Weights of a small GPT-style language model, trained from scratch on English Wikipedia: rotary positions.
Each number is 128 + 32 x the weight over the matrix's rms, rounded and kept within 0 to 255. Layers, rows and columns count from 0. Numbers have three digits each.

# gate: layer 2 MLP gate, 704x256, rms 0.114, rows 35-69, columns 128-255
# up: layer 2 MLP up, 704x256, rms 0.114, rows 35-69, columns 128-255
# down: layer 2 MLP down (transposed), 704x256, rms 0.101, rows 35-69, columns 128-255
gate35:130116087186094156144123140204154125072199137163121153110135138095162102151111130151151145081140109125168085155131123093134096153190109220126172135161186105075143102131109125073125215132190133043170104084142122176136080122109150109089115161093128155108084106100162113140134113162132142122087097236150138152141165118156091148163129124160138091146153162166113149178130125111134134145187
up35:096139065155087143108140118196145146057148134165141126118128086087132110136117118174131162102126087124111119150110158057135114131174112218158211119164185141120161117102095112072111210169231132065158078076147106167121078100103121086093117138090141155101075156108147108139152119099123122146116107203133145137156147114149134157100144124185131052137133121212099139184115144094133128122155
down35:126058141100135187086144107113145129135085231112154132149107103159212140161189152164109082088144117114121139138133108073142166101130148088151116146129183103100122119140163102142127166124120147094126090090140152109112113148112114069079129116150099117112088088047159097121130167070178117105117158184188109145108183133164119160119135121142145135097180118105076056172084113137154147116122
gate36:111166143206077077151130089152157031094108079118103078150040075155122125098113157123177123157139174128113145100077100077135153107015089079135169062091149114208166135158205112131129115139117151144092112137141105092165089178133141165120202148146151155117047176092161207131110089111096100166116187138076062082123172143130144095092149129142129118088145135080119053137089111125115170114055
up36:116117146152183153197116134108094183146109195190094158103203169161127157130147080201108087106123096216126122050129175060168091159120133159147219198151170150131157138105129100101094141168096159130101105101140100158066096066099083159095164112175070073019081109142118089142088114142127094106071117136158125195098129106097081132138089095091130177105150148178076178165168116106132168079143
down36:114081148150178166128064145131060171224113156172097150146149149145092169117174078151158156086110078177151117131127157126058159172148168133089105151194139131108084136194071171165083141185128159195114119126142122082107146117075114123201107104090112089131135121146117151123206158091094093092127143089127146095064123136120168166098174108134104151167110200139124067086230099168172163150118
gate37:180143137098073171185105200168115134104112115113092110116145148155141105138108146106200143113169117163130125109121074108157151134139109157140058115136197088161142089112159167122105157171118167133144113103113079174157169137130108153103105100080132089099099116094122111136048086182103134130102090127116130130150063124100163128193098126141152136053146153145090098074168142088183129133116
up37:134138121138093166148115179178111152129104120161100126126127121127144123133110136114140150098186111137154114113068073117144130111168102144173081117160186119135146102136105149116094127159106129125150098118143045130146110147130088139106114120112136092104134125131082106161075076190114119141091107150170140117099120132105171111212101135141159134066154138132079137031178124113164105140134
down37:151142115146145120177136168091169130162133164131099109137108101141149109070134083111087148157184151158176116088044111119133180165140162150167133143170103151144148182093153128054118125091088048146089166160108087098116159110104098110118138120105128115070145133116142154124093079130194102112138136123122165140157089103085098120133151199105183185112114096099111092156107172119072161083127
gate38:089134139096112086085091188211096204173152189188097159131113085135123089119113145150188112204157067150225160115093141104129102103073088111129191152101116175103086166122103102184111145144102116120123213064095137115093091068073144118127030135153145131125132201099110127207147197059142141165164142147160140063164111124150106153106144052169106141073133126116100104146188106135110184096112
up38:086123139104140098089123169214097184157126182182095162153107099119125086139132136144174129220157052163244173143081146094119092113090052131119156159086114185118121145085088123189151146144113105132111215055085130137087090070094138153110046161147164136125114225080108134190143190068137136148159134151147130055143116112161147140069162062187076140060128105152089112155176089117110173122105
down38:177138145147107098065103216140114183150114087210174122141127114135131102121103172126129084144194104120184096090047153132144094088085093161089114133065113115080106106191094072216181081143099102141192167082093135175121195105117150105151050165106137202114175169166113181171094208094199131135148144073145097122079125165111108065162128024149098126079177131123105067106159163114127137122115
gate39:113158134136141147160092138107105122138119149127150124126131138175132108131114114112132143142155125106123129174143150137093161138094144127134135125125126129140163152113127111166111103074142131129106124125098113212122118198126138135102032153119140127156172134103125119147140182182105137119106155116085160107156171092123188078145157153131121101128091139114149069148119124120101140135152
up39:124100107115095118110185123146136117128126095138148132115124123104129163149148092125100136129116122132143100099139115155157089122159137100135131123156126116117093083153159135084157154180124129132156137130113148032161150091127148149141209130131096174136088111114128129117082074135124118105123117143149089145104072189137049172123092106133112126118148132133144154123103102110130122125101
down39:106123193121135141064155102166196137146131099110190170146121155081134145156109105127132103110118148113131087056146133146087123145117146139172129123183149102127091115173199142133141104124124111127144116154131161065095151037144182166173156149069052155162138143107101158124153172090128097135158122157151085161179096163138082130141059120165126143096097124174167194142113081164152119071134
gate40:091130147096135101145143147124130133151144136107109126140112118112174107114118120144098134116166162151127094161152148119087148127100086144161118090075132143126158147138115145153155171109087199156144137129107139117142123123121150111110153128108135120145138142097125123128131131139112185159114163117101165126158118164133164162104120117139108094144178111115169113134143091139049151127127
up40:174108106147118204132134105129112130069109114092122152097171134148088145134141122126171097131075131114137131124110119146161120121141159171111131180155078132119112108118145089131128096142156086113131094145126155121098155143154112151152092117161112163111094134158156101127109127113111107117121119123131105131126147032105111088140094107149172182110078130141152159129131169138170114105091
down40:181118147133139175161098103134161144101161121151089105112196096132126117139135133070179121099157138115119098122135089132120114195100162182115143153124087100129110104067159136122106085079153088104093147179117110126030195151121085104136088137145113129164097126135136107132095121139173071172112095138143144134183104113088136133125108129169151152163118111163153123119114104178151135070183
gate41:076158096186112106151186080149206071177174126108132129123131110134142119128117083082078141189100134058125120110123101162173118114096197128131187082095119156049163173181143136136183080132084114113102147103128163143153138177178116173113113106177137132124157070110182141143140110147124072105112125090152161158112156135085070139098198121137155198094130155138167086133099132178106147106096
up41:108117132101123103160147128154140110177112137142104085117088099073122118153122061082140122207091122106104129103129146122173120134098158116174131097154102155077122099167048180151143125155117154098118174155156145159129142125177132117145067155180132122092143108075201130180131088144138078094138092122122140155114078177094065145093179149132188148134079125151121112138129149155098158124142
down41:097133092196175093137114104118192095200140086109156136082161081123103139161069120105137121184077097128144174132090110144148192132144166102169192056119096114081085100135097139095145145183122114100081149131112159136108134185172138143159112132125082104121162097084161071163108083135107098118149137062060156164117111128129091159198194154111142191111139116194147125122140128125186156088063
gate42:125139095102129117143154139135117092125127093151187207136124133187185153136110093118108116109088117144140046150116127192158150156171129157143089086080156168161237138157103179124169133161115115152091126186162124160125137198135121131130118107187130118150067098128112110117114120190132090144087106148094093159174118174113150124179110136098127139114076101166154172137127123153137148161139
up42:163158114196150105113135131158130086143125152125138150128128042162125107155116071103115135149059073140148089177152098118118182091116151109139141113095178127184141124166121189114126166168114116093072128095090093193147166125086123171089116085192148115172035152157121090111122124169140072166125165119134056102103055172112144117154133132105157144126129137124129139079128078098106130108146
down42:119173144137114144173141141186115039126112156127137123113141126134116108111100072131092138161093103176085131150124106160105156157145170127086138082125176176169153184163118124100131168134183128085072054150128084195089142111076133155088159064194118121187090174079097120113114098192117096135143174166127138123178138107120106135178112115169143139112135145122199117155090138200159158123132
gate43:074115079148076078150094129141105037121054142040107047145103098102217195097124191135200112183162093131136117156146090112123094133151151072097084203157134105092143093133100117197144117108175141123102141110176141204210122113166081073070127150140180119102143132138043137136117097150064048113104135125151125138171116177059094131104212194115171107180145152121184158149145093147073082118051
up43:073118147175183101088127139101127126117190128122224108241076146203255151131166183075113132132138134110143087104108121064186119112102106184090109176176077035104177111124101115176073182104129133133043094173149084164162150124146115110097143156169145099095131092170026160097162162068136126216130062119161077109191192128078108111167165173135141146122195166079117137163192063183090185126060
down43:108086119135144114074162166150142178066153095137161094212134113122204103117193171157153148163141126137146134108122118097149134130101154123057132188105112084043094093162158098174158229096092093138063087137157077162080145141164134095105124179205122097061131117141088110159152171072142159205064074171131094118159196115064145101198120172092153125146167155089111100099197094140123179096097
gate44:096083101085171225139111121155118147149071128159159076086180049083128120098089125098133158089109090179197165183188167085139129188116110135164115114141035099180132126070164133138120105161120064139135210085145129164116106118124160150147081128161103129167147126135124137147210125097183129082139135171030126138184088106090128129171108100092125103099088119119174157153068156166159169118124
up44:134147137156134109114152140142127165144121136120219116145150081114104135121146132180109141112115167125090188074121183140068166196148112104162131139087049140180172077096116104104104172193068125123141136204205066156117174161199143086062097150181113130118140081134162138148136101154110110125122155144141094160075104198087224134181113127125211110146144131105155091108152119127186095126114
down44:099126103182131089152144128074096139110110170148174110147126130111187129119092094143108205105159137091066152068125169156059123142100147087108161100118051094164172105086147186165137159191125079118133159126199118140143171133169143046133177150146110111107158113083131133090134152153137170098210168134114155185094135153128159104110060125146154037111083156095123107066125188153110088076103
gate45:150175167164106113141123167092129149172085140087071130128143150149107184091140092082102106153157160151059102151098090148113131117147118070121099178150145090112150127128179136132082082162151101120123099172143124193173117134134094082156126097132149083118139158108117121118130164122086114084169184094097126146053082131166155119105138150144169104118093124091081136134106166170097117115151
up45:172167141095116124158146117177171107084116198146112080145149151136139111128083125086160106126111131117037087189184137107170095192067114151122149151140142066099113094138111152132184086134126113154145191074096164140191123176125132116157141208138100166122149132119143136111131182107133111102110153116171187112156125114116132120186112145083127129125129129113140118153156132072097097138130
down45:114128146112090181120186140145165163045138143113082085142160167160097156083114056116107116168122156078119130166107156171107070156074181118153162119109101135080196152126133111146099168177144144188093116093069144153128134132138101143138084164116132111126136155101150081080152149126089164177150247091114145119101132080118137137142156101096220104115101128122074111086121091099106129137074
gate46:137121124103129119088131146094103159182078089073102085110175139057073099181142153145207099200101109171158088098159120144076112149155129111167151128138130132108109173076126099114097127184159104131066171144113116136159107107113163120140206134133116132107194157128072126053079105133150100065146126165163136112137113132148150102144208190136087174166073133177101139094138141134115158093107
up46:083126164166132121174093088147133130097155151141180150134074121188202152111132139133054142055156118103131172151118129102174193108074098181080109144117123113108129043160123161161111148065132177123200089088123139102085142118141113101140057066099139156176057117131235138187143153130123148215101148106119090131136155124096105173121049071122162076094148160091140122128147106128164112156127
down46:117167185157071098151119146114130100140118086208145107081154114191183121132147118058051164036130138122136173144120150156154123076113090068102088081120031109165197102127087155099092157111168150131155149125071158110100148179181155127126085124120151066162074123147168035172149114141143192216087124097063147166094062127099103172144131124089165135130061140116090092129165114134155220134171
gate47:082157110126109124155106155122136123112118079087140129138143096129111124145183153112135156135136126150076161110146136097132126115093100125120110163155121109121170102167160138187123146125163154161116092113117089115095170117112087151155090115113072138093039120105124149146094124092178111072145154110118114182106142123141126085184120156134084132192165156134108064121176108108124143153127
up47:135118137126185068101147120102105129095138167143110104121090141143131138120055145161136120117164139103137121164134139199147157124147152133151099150086159161119076115088131118082168128108118111088122120131113126142108093150134169109124146106129160122153192126154113139120151181123104113168116105168134167060133147101091118174086139140118158073082099134136155124160128143136117142114094
down47:125099179145128105101158098076136109131118136147128123150109205115160093109099107107104135115082130146115111157133116108157148128168084127137112142137122098109172142114175138120128108104156167149128120182169109175137123135142130109114107134148129155074142089088158120135107132156148115072124086142080129113118122163126100168178070203131132103099101115132108183125141097125111186144137
gate48:134136119071078109070068191146136118151142189082117130117063106111090157109152147101133139171143139167034141118141139098082133081061078125204172174108106112108103187148147164190192145101107109153144121111171064078178122108163171123118226168092161082101122090142110118111098142112111107127059126221105110087114117122100137119132133151060183071118211092084120209088076130153073101132124
up48:153140112099120149120113157135164147104130092074084187126148129162047113201194120096129090170089152104107117105135164039139123142180140143136075158120104131191157187159178108148137111161158090147122194156110111099145146121126117163111038126151088173110115199141141069134152124137180126115089102136149080160105146035121061133165120141126127061076141132143099113137138160212209133165060
down48:120079137072137155138168126126099130161229079104124131183096126154058102188139094134157118164112119096184178076088124086191098178176169133151112161143165140192176134126113160103126114170156099087106150181121142119117089100119107136138040111149107173175124166151045069161087162148187167137079112163137074159155103094102090186154119155178136119096150156123086091139155124102135073161121
gate49:182139132121131120119056157117125145121076106153173068119083139169184130069106149118094113175120133157133142103119164128121117105088080160101136096073113110187149097122145099126145145154096122143107117146134215056068113152114130155094099134094138141117092132070128154152057090084116187151130098163103126131134189133136157140135135137192141139123106110199114118150127119118101186110146
up49:131152082144139096138104094133124117118131114188184132160100109150099102124099110159120160124117152150104104077050114100147139154144161144063098088112153140103124124133189128137100103162124145155069172157154150161174135105113124105110171125058100136154068128099093170119115136130117165097143135153121124148150190191111202110137147163152134144130220130175137125090093116121120120147170
down49:155124125145088116132114126099109146192166150115120144169129084060084097170120093144146169143097164129156120148079125108125111156128151157114123088165140142188166052138162107101151139093157202090148098100163142111168171108073080109124118124091087161131147105088074067086193100180117135115146109123091170133175116117153112159112155125161137191100159107179120126186090146152090151153095
gate50:125210196123136103154135190083137124051187135108182131204084135183118097147118110073109143128125125087165178144133116107106093078057112114106093110160091140141213202159100149179127078078112155082203113193155239114157152123095115083058148180057111105095117197078126230064116111100160132199056120056098126090217172108084163154113144213138077106177109109126176124179078081085115155001157
up50:112173098135166134091130115114070120122164130157176218115057058128127066103198084034135204122125140108196213084123161040090116139087170177185104181145095131045148123113108090128153101100118115099148151075104177150159104078082133138101103138123118081024162154128197117126130122072102088135103178075075082129162154162179158101165156130186077149152107018127122195136108149075187149086127
down50:140178191165106094103087124143104133089108200139198155131129103138169112167159092077113208086104141141127185118094107093042122078119126091179115124142123159171129139174116104132113078129133119099131184155068138112083171037110099135120179167125145098062167148166140125123153136062062091146146169053140165154170194175105133128159133097158099118195125072140140160165105111100176136070110
gate51:152112174103202096121113097102127146166057163065130112136078136047116134152140151149143132115079025126112056126116217023151096178146140077112193123104121167104169013132102142186150144031136154160130207113095125112129189128184082134116119121183143088126134157110134141082160100165159075122109124121129121084105124094108137109145095112047172136028119129125129218148068188175075156113119
up51:082123131138081169117124181203151161071176147219085154088141126207140121127161094123150071108232188088119163178110093245085159123128131230132107120113129067130072203151110132134150117105097105054124148100147128145081128125071129146152121102073113184170134068154128120100109141088127178155096157138139176087141102168152155112147164099139062119214157145123104147113218122105123129099187
down51:223110144184134188143102159144120169091102148102091144157143158210191074166145056093039116052175154149124155169069098151105069174131186150124059168149119111115029147121183152138103081081084115102135122108111095169083117118100154113100145121137145168135137104080169085144137107086166086115041110127129138124151072154211156105122132114151085182116145115132152160157134104159144146124119
gate52:106121171145200111112216113034130127089121162123058160209129143052094144065173120114148136146106101112111130112067069142086153072152091094107093101106131137184109127183145108101155177121212130158183095192189058128071151123168147126099162160118042174153125175130143166195074126145075064116145121093180092160135156158167170124120184220170149142097139133107128058121063102176127098162110
up52:084073172175103100172159046039122138076136150156100140208129185080157159105113150151142152171128139082188135090095097173109120083119117097130102165097112139127104158147156143107142164148143134176133113175174135115175159142167146112088135087147119167207176157100118135187128137140093152146114072122160124146126185187096125107135151123139196145101119098138136064149120059161133147156116
down52:213140181128066167127199077131091091150106075072107117186050177093122189106179126112147074155127070163142123144050088188112080080099157095074133117130123165088153089115120121173143160152167166129089055123143127129096176115162167100100153111090110119091141134095199130139122131121154057154190121140164178145150144105146125133176155092102098117102134124115124131133131144174176110124059
gate53:122117129164107149113136151112159217099205145142127147123085140170166149104147118065158139100085130108120096125101127129126155089151069188126088145098083140153195127165121132158164114107118133063079153155106208214144128197102140105078158110201132131078123112138077128090141139106096149185144130133149069143171153121137112142139147147119149039093103133166097186133153150081132138126130
up53:108066124143119130130155099080181160099081125162118105146145139091073103128127078064185216132105162171112063196125163194166140137159035147076072083115069125153148112089144111126217183100093105085122094162142153124070124151196058119189092115186081162106101094138112147179142179030122100150145127100180102169156142114110121119125154135109190069075118058210101159175146198126143084179114
down53:132066109142091160167189095148164143126087109187122133043160121093145117169109125045124151147108147131075097116112104124127128128164099153090140117128094113189139092134121097179157189149095187109122114133100109099090117140116067108138166121198099136117114161093015148234109110083120126166126179098179115197172117142131096154087121112141197087097084088191133113168096154045089087192111
gate54:113115089093048142145144178081201047119197146172163143150142159222211096112142125153097150145087096123133137179138119038143184078145138150113136127147093105160158120098136146151143101085098115090154129110151094060105130138077076120087132140156148097110085134128159149140175086131158171117166092190149087167165148105120118168161111089104094120085105164098137158149132148096176083127174
up54:111122101114133125092142152126133129120121164154133132130134076141136125127133179107160155147160128104121197136083137110137151165161097168151057095122118142158085088123121129117165128136118116132154177134130107060087131130083163116062133118152115149129161139111146114129111111074186198131170110127138100218088119148116039170149144138143144118079174134104089131139102180127125112072106
down54:131118069146120167111118137133176116164153158131145163133116113146204107148102124077110133118194091125090148114097132089121143175125061187156103085091061114122159100163171108108165164174187145118189134093163143116111116145173150102088151066137123122150130177115161129112118140092158186138111128135126143151160081135075080160128137115125108116085138139144084112151098166078086110132129
gate55:085135136125129132176133104099118110137133139155179135111086122166083126102148150150101082123143143130145129158123118069113142114157166115098093110152109108134199166127153137149152125166084153151099117139135120075101102119144158120068129117101101123117147100100090145157153132134127162118072165153094081136104173160129117175198156074135156173145178149181119172158108051118138120120138
up55:178147133081130078092118167137126124151144146133098174138134152107134123143080121116159202142120100114112162136216142163107101101127139147109122128115086111143049062144113116126108114101132133142140092093091128191118081188114077108126113181154171099125165159163147124123105087139113149049120179100113159163148142112152161167112099162132070126030098145093132155105136083113091120183144
down55:149127178155158079138127142153123121130142184075140122079155156113114144082116108121175199105121087071177101172091145115104137194107116172112128155181125135090135125164064146130100145100089121142132143060158182099082159088064178105134100130172120098186120136124118134194129108125163193100109155071084152158085134073105165145116113154174117081099161141131069103164124094111085137170096
gate56:103142148146112104103172137118125160172165194125121099137126131096158136117156157130075175142119130112105144113120156162129092116163114073142133170197081062118087099119128097148137113125143130175155144138152090151172169162128112106147184118118172121189125126139167121073133094099124092147139142136132123121141081126156150093163107106101115108131166076086101164145083132134130128098102
up56:163123147124115143121124086089102150121125130103106180149136109160172105109129167077114152118096178154104137111125172130151093123155129123141118121167147070110162126121115102152113168133132107174158121143108110134144106146125150123164145122135143111113121156173175125145152114090114114160147094152130160091162104138145129109148101114135101119111151109118134147139141120106129130157102
down56:111141139083176081119128119131163089180135164128141118110131087091105118110137111097103167152179138167149162108183149115131094150130072070126115115133165118128101114133111113152146087185123152125138106148083153074132178104128136136132158143127126164117118080101155113088123167159152167138088170124075138156217096127147097109137142184174068148119161076155097162136150130109136163153132
gate57:156107108069208147142110149130075114112072137120135205079075061210123140102155122138049148162077124096123104125163205162176088169149150146172129117121108142119098065138142117108111102167153148160163118081183163127065138091090088204140093138118128095109148142101162086101109058156195117072080128199078067087119091117095071127080083150087171086099114020140163127193175035156138130112104
up57:123135133100193140094102175137086132119161112163155114168096127146114094148179134127069226113134121131065122170146146190193098113131128110100132090185088072162118083144121144180120145162102145194073091127141142148127144068101093190087135137044149167208089106026144118118168118206126119067073222109138101115084081181112096160117119242149127143042139073166134107135112013140103125123077
down57:090102162146193135160086129115148115124129136199127088172073109147114097160140084172097127131138138174095115147202153129120180172173117102095132085190125084133088101074112099124095049101123117165109114125131120192125187119074044200165112133109132191189127080057129088112138146158084216094061181105113107052113137234140129152154138150123159126104104085165137080108120047107118134140116
gate58:124155170042165086139110127133059142156127126118098118132114117099132133103126110103148127122144093142093095105128161119186112142175114114099083136122133108148113117100113142122124143107100078117099163117140120156116095108114125120135151131128141132104124158105146152114141126159107134106158075161140145156149118097142133140106129133145101117143125106189078123133108113108145118124123
up58:149136146143117095150092134178158127122116152161128159138174123106080135133127125100161104093152073119172129099129135142117072156126166106114134118099134130105089106144108118128173114146117134088117147109124121127098160106126114144131127145124119109132124115164098132087144105128111124093183129147107114151087161126141111155164119109160138151118131155109158094156152154135146136128117
down58:114132119154138117091099150135190128118094115207126142119193163109092111159150141156160107155107086097082164105130146117118138143151145117108131180099127128175160117131099102091163115104120132129115142130124130122082089111159143127139125129119114095123152142107084106124109134119106098119121136159126148147104181144173127143076098136188141148147150145103101101157149093121137125132132
gate59:210182093117125094139164144132123124136115153090149045140141069138161149125080101128094137126166134135094098176155123070183112081172128071138091130111086076119136101087203144141167173074132109137138118085103121179086141201130128197112174093142129147111114118151129159155087049152145083192091145151055131118148133092030149123103100162117132169101161132208164127142179095114098143113151
up59:180138146117172068136148134123149098167145156091097068133131095121197121179128100152065107134148103184100079162157136077210109092115157056153136184141136044089092110090141131156136158081107158139162117110138118150096101160120120206114116133143142076099120136159164138202103046133136112196061153144053141151093173107074117149168105093098114152137107174169112157121196110113111140108136
down59:142202097149107072134121126112164121168117121089116038163215085178150130129102106134104159134130116122152135137194116072181144044139133060150085123104087070129118124122162151112153104098137165156140138083144120171071116160158157201071148063107094113126099174169102177154127123113137121173132176064078132150104141137114075099111111070096122110120104076196116163122162086132145154133140
gate60:144136097138095184074135113136102115123057069120136178122124144126100113119132081073133161183137146165123105121087147150132118165135099120147073123167086136131134122114170109146127131110143130133137158077091151163108117120122109171088181170150183110108126197098107089152114111180133107097112092137124134102122134111132117094107084157178135116094097110128093122095115129193098100148122
up60:057094153132132088133127167117145162143142166135152098104147144100131148116130142187120089109110116069150143150142068120140131120120154075109128122100148148133098144119104140102137122110152168087146089176164097079139146120128161078136141104167092132134146076177107145105118131068135165113150147125140097150115149162111109168167167101085137134182139155126124170078115087114145111153111
down60:170149154130154140137146162097171120161172108094089070111127171111156147118166134109139099095096114098089147102164179150134140066131123094102153101106089128122124119134104109080116129097111129088186164135157140152111182147177125115177098114140096160131111112123133131110154132119104136114153075153106129135098117146146131085076145123120100091154160130104128137119139113151099150116148
gate61:159115113105168136127137113167153185103107122097199162157121094086136107120098120150082134152108131151132143155166161111123105095126131156133119188103161126128076077086119192142168110127131109216086112076145099139145115180161106108078134148143116141103177162197150106111149132172163128154065094118147147113154139106140089138086089126099116097124128135128120153142141092196122078102128
up61:140133132145067125136108134120107085137157126161090084106143152193118128125161120107178111131165097117130141104119108122140167168130129088130115088148105142133187193147135095134081140150090123036164137194100150098101117088111156159180125137116130124155078055085120153119115128087070145107198167129114128129106119153108136162156169119166135149112131101165121122113115137080156177153137
down61:191121129130129142136112127079144115128125095132114149079091157176143139125087118122090128138139147121130156107113155214168134138059131122156095152126117163077110150099080093146166103048094100031223114167189125094139162137095143163130187113138177129165066119125085125135091135132081085136159147143147101175147131152083148191128098118174099174068147182101148154169144112080111208113195
gate62:123119130137115120165120149182129125112161128125142108187175063166126176120162121099149155136106162145134115154156114132081108115138119175139132113099136147160102190130139081098133153136126148093092163115156181140113105108161123142115141123163145115136182147130143149148105185147129131181154097151123105166134174167150129133152128151118109101161120141167129162091148086179160123166149
up62:076090125142087118111116125087129098107106114097135131146101135111117181110141131108167108125114173134142135115068185150127128137101101150165148115137140106122128164163184153160139095098132092128158119149133118143153127130091123139177104124099105146112104082141094151169125146102124090088108071096116144152112157105143097123135161141157120098097084131136085155145159139143112097143136
down62:117132130119133124118145107146194125155128088148147142086096136116125103109139088111071141112150108146137105130158121118145146168152138122120143154141106120179178093119127119110074124134133092182162132114052102147142093121098198134121095090104063140146125113131137133141094152106062088101108126142128135122137135085138155196111135125158076152135098168149125127143143192111109129119144
gate63:182170130100159102113104134157120156135147178045147116111176158127110150086142149119126120099121108168110048205119151121107069090104134146096107117143098082146079080149090023145144157131118087148145099106108093110099189143115127070188134177084090169125138113148103078161069115175093066151106149115101096113109078123134161131142084119180051158134125126116138149097091145085148075194129
up63:141106177139146159128183173122101111086092124115175147124164139144163109119099108134109140093141111143096142117082048066134194139162113059121067142108210096122199106106178178072145123172110209084143112177145117177102051099137156125150104145175080125112134163120159160154097127180118100052116134146138111127168183142135160139115137186090191134192131143086102094087197101157118119130149
down63:144073085118148080155111141123160102069166093119129160129140132163170087126136114161159135086125213139112126125093129074128139125144178142116081140138096123139152136090156135119096107142090135077085140153119151139115099102147112100129088122137131139155075149132116093165128148120093102103162211121117126143114161126097107200115161132086194135091100172124134110078155086108100165073184
gate64:193136123114098158164083116161108130162184105173074098161125123151111050126148130126113144121150068134119185084149133068110135094108136110112102152110147130106191109097200171205131127130094125103096134158158175138158100202113120084093136173100122163079101179120107220140113092134124178109151130182099098109199139142170203164190123096111069084149125122134142162172123115115044141100163
up64:151178143135114101155138089113152117112127129093154142133096159204179167067136154196158068137121134153157135180158118095095122120157173113114136088141090118059146145213121116092137117095154111180118181109147107090128083168124090194091139128168118164130110128125150118145135081095113094150143141120083192136150171163131168132109106137153134116140176115116112164111168106141136128124161
down64:115175169093157106171138144051155093147123091144108185192090143175150143149069164164168173166085108200151158195105096133116146099178195129089147074162095119065115169091150150106157127089124155137139159093092081067105165094124068139109176140213170139128153148119124102135194107136189107171125152107094120103118117154128160112117108146152096124113124122102101153105172120152146143147066
gate65:178117126126156132144149090139071118120173123119107070189123085121091233127128145143160067169127163122114068117151137078127196088089141088113154134113071119138124192195166121078151134083128117123101143116136138059150151194140174079101186175142144113158145152114046095102118145133106173075152170104146197126174188070041144109156096143141126121156108054086166093084155148128109099101123
up65:157126114118150155120139144150072129101156126106071073171124111104104219115154136136129052156111161119099076129140127081120178087103145095134118130130058098153126177191142113071125120115141086071099162125176155062136172221185169076117187161153128131199106158119054071116134147130140177096122173118137174097159205079039143143195114124117124128170075037126126118097131159131115091105132
down65:181130139125180081131174094170112135123186125131090107140118117091111255106175147139134070156148167156145082112107090116103165093146173082160142136126086112128114104199133140063148135097117092111148179081141171088177095134161190085118170174126116081172116140127086106181099126067185148107099134140123163070140182105034145176149120148117154127148092098116126123098124136100092152110126
gate66:110111144100052158104060190093135139138143099109140159084107053152159123143132094054148105150107105136124114129187181104087150062157060119089119144124111158086172118167151116112142143069124103126078121084093146132118128112115067069089125104119084123131121188131150132099083135084160082184109145181132126139138134098188126128136149114154117124093113120136120147108108119136127139160148
up66:104119144087090146117072184072128169133171090096126137085117052148157126146125103067143129157103083122124141124175182110114143083156092143102109190152126153088150101159167124112158128067113105132078103076097134111098135102121064086100129095107088123111133171151158144104095127082180082153133129161153136141131113103167133145133150113165104115078133118123128168081099122109125166159136
down66:070091129174118153136069124092114062140146132103105157086096079152177148171135122081101158155184118106110106138129123096079124127096098128113149112126152119105140147170149137131111170117092161192095100128056109103113099071140101094130147103124072171127136184138134121078113143156115115215091125127090151166177115090143145097130160066159114100116065134130149123102098103154125121123126
gate67:077129119110187051185179107159099074075126160140178108148074119117122122129149195151109048162168145122136143118116116067175101061062077188117125174048173134141133133122156114172114161180142136196046097145153134086116159181048096184102125151115094158087096114111047113124150063172115063070093134135079135115161114091114155144134125128151090162112175088158121158166111103100084181085057
up67:159210145125053102124151170089174162101148181161177209121105121161167202170118127196142166118103149093168155153069134011111175128206136131133128143123185162160131117132123138149200111092071109181131075145122084139140159156112049158063126075206113079090151137127106141110124099110107186091065207124091056167134168143149179091180126087123151169067141150137073103151136121182142102121093
down67:135179084169066092119143122114170107148173076134178133110138162133137170101106123158138153132152126108188216165149156069065114176135160158131134120120186133126114116099137133217108184139106168209123112171113156125159119181104048169132138085127167081102156200136169141108104136100136151131072181107133102127151167167109121079141127134084153116112093167179104075092118187202096123118083
gate68:144182102144112133113122165147184135139077216158113122092135145141122093139163116071151158064133095156141138108139054130125070134088089128141167081094092157159099176120146200138120125129136182143086079122119134150089110085120140139147104137137152154143145160139115145154066170119037144139106152125133092099120106161096126175134164090136115119063115132104134156135046141164083166138168
up68:099158107087097108084073122124121128156139141128160137101140108160119127120150106134106097141071138129152115124164147108127101117184107171121066123116099149157143129127122111181125146133093103106108147196134145168158138158113140118127127127128128171109111108146130129103125122140124132119133158148159094148114142155152125140150125140144124161170128122089102173121071176114110112098140
down68:120178121090098117151090168169171135129128118123112107083123140115168068091153124169099092097108074141143180116172107174131147143161132110090060146112107133137120132153158171149055127100137104116133119173122128104130112130141133167099109136094103207134103143118104133135112080159099132124121183129119152145120090142154114157109180099131128135108156125085146185071103187158057110109137
gate69:115114145132175101092155105097092062145112141138062117175222078090114125140149161072124120185104128172138098132135154134142143147093159172148140100149151156159115091101184154137094110122113105137096075106143122136155182138087152089185100193063188155099143116145139049118097112147098107161145107213174168105091122116152148115050091107209153162064129138120173162108097180140174140107136
up69:103118140132157102092145097106078095139114149157090161150195078106096114159153145077132126225115128146147129124128173132142142149104147182148150073125180133153119128115173163164104114114126117140126052135144125129140205144092176158185125155086178154079152108146158058110108101143094111168130100219177171121087114112163128102064111116187178167078128124124155168077090185088173142066134
down69:099093111136125104153150103099148109125088092140107109188119060122167096133178150132147138148106108145146150128140145153075119131104146140150136122125124072096148147104189128086090134160111013092139117139143138050132177128072142103107108113115126154133092103147074103169095129140142160113145121151138160157113151146196187113112145159128121135137176118203201175074096141111166131112139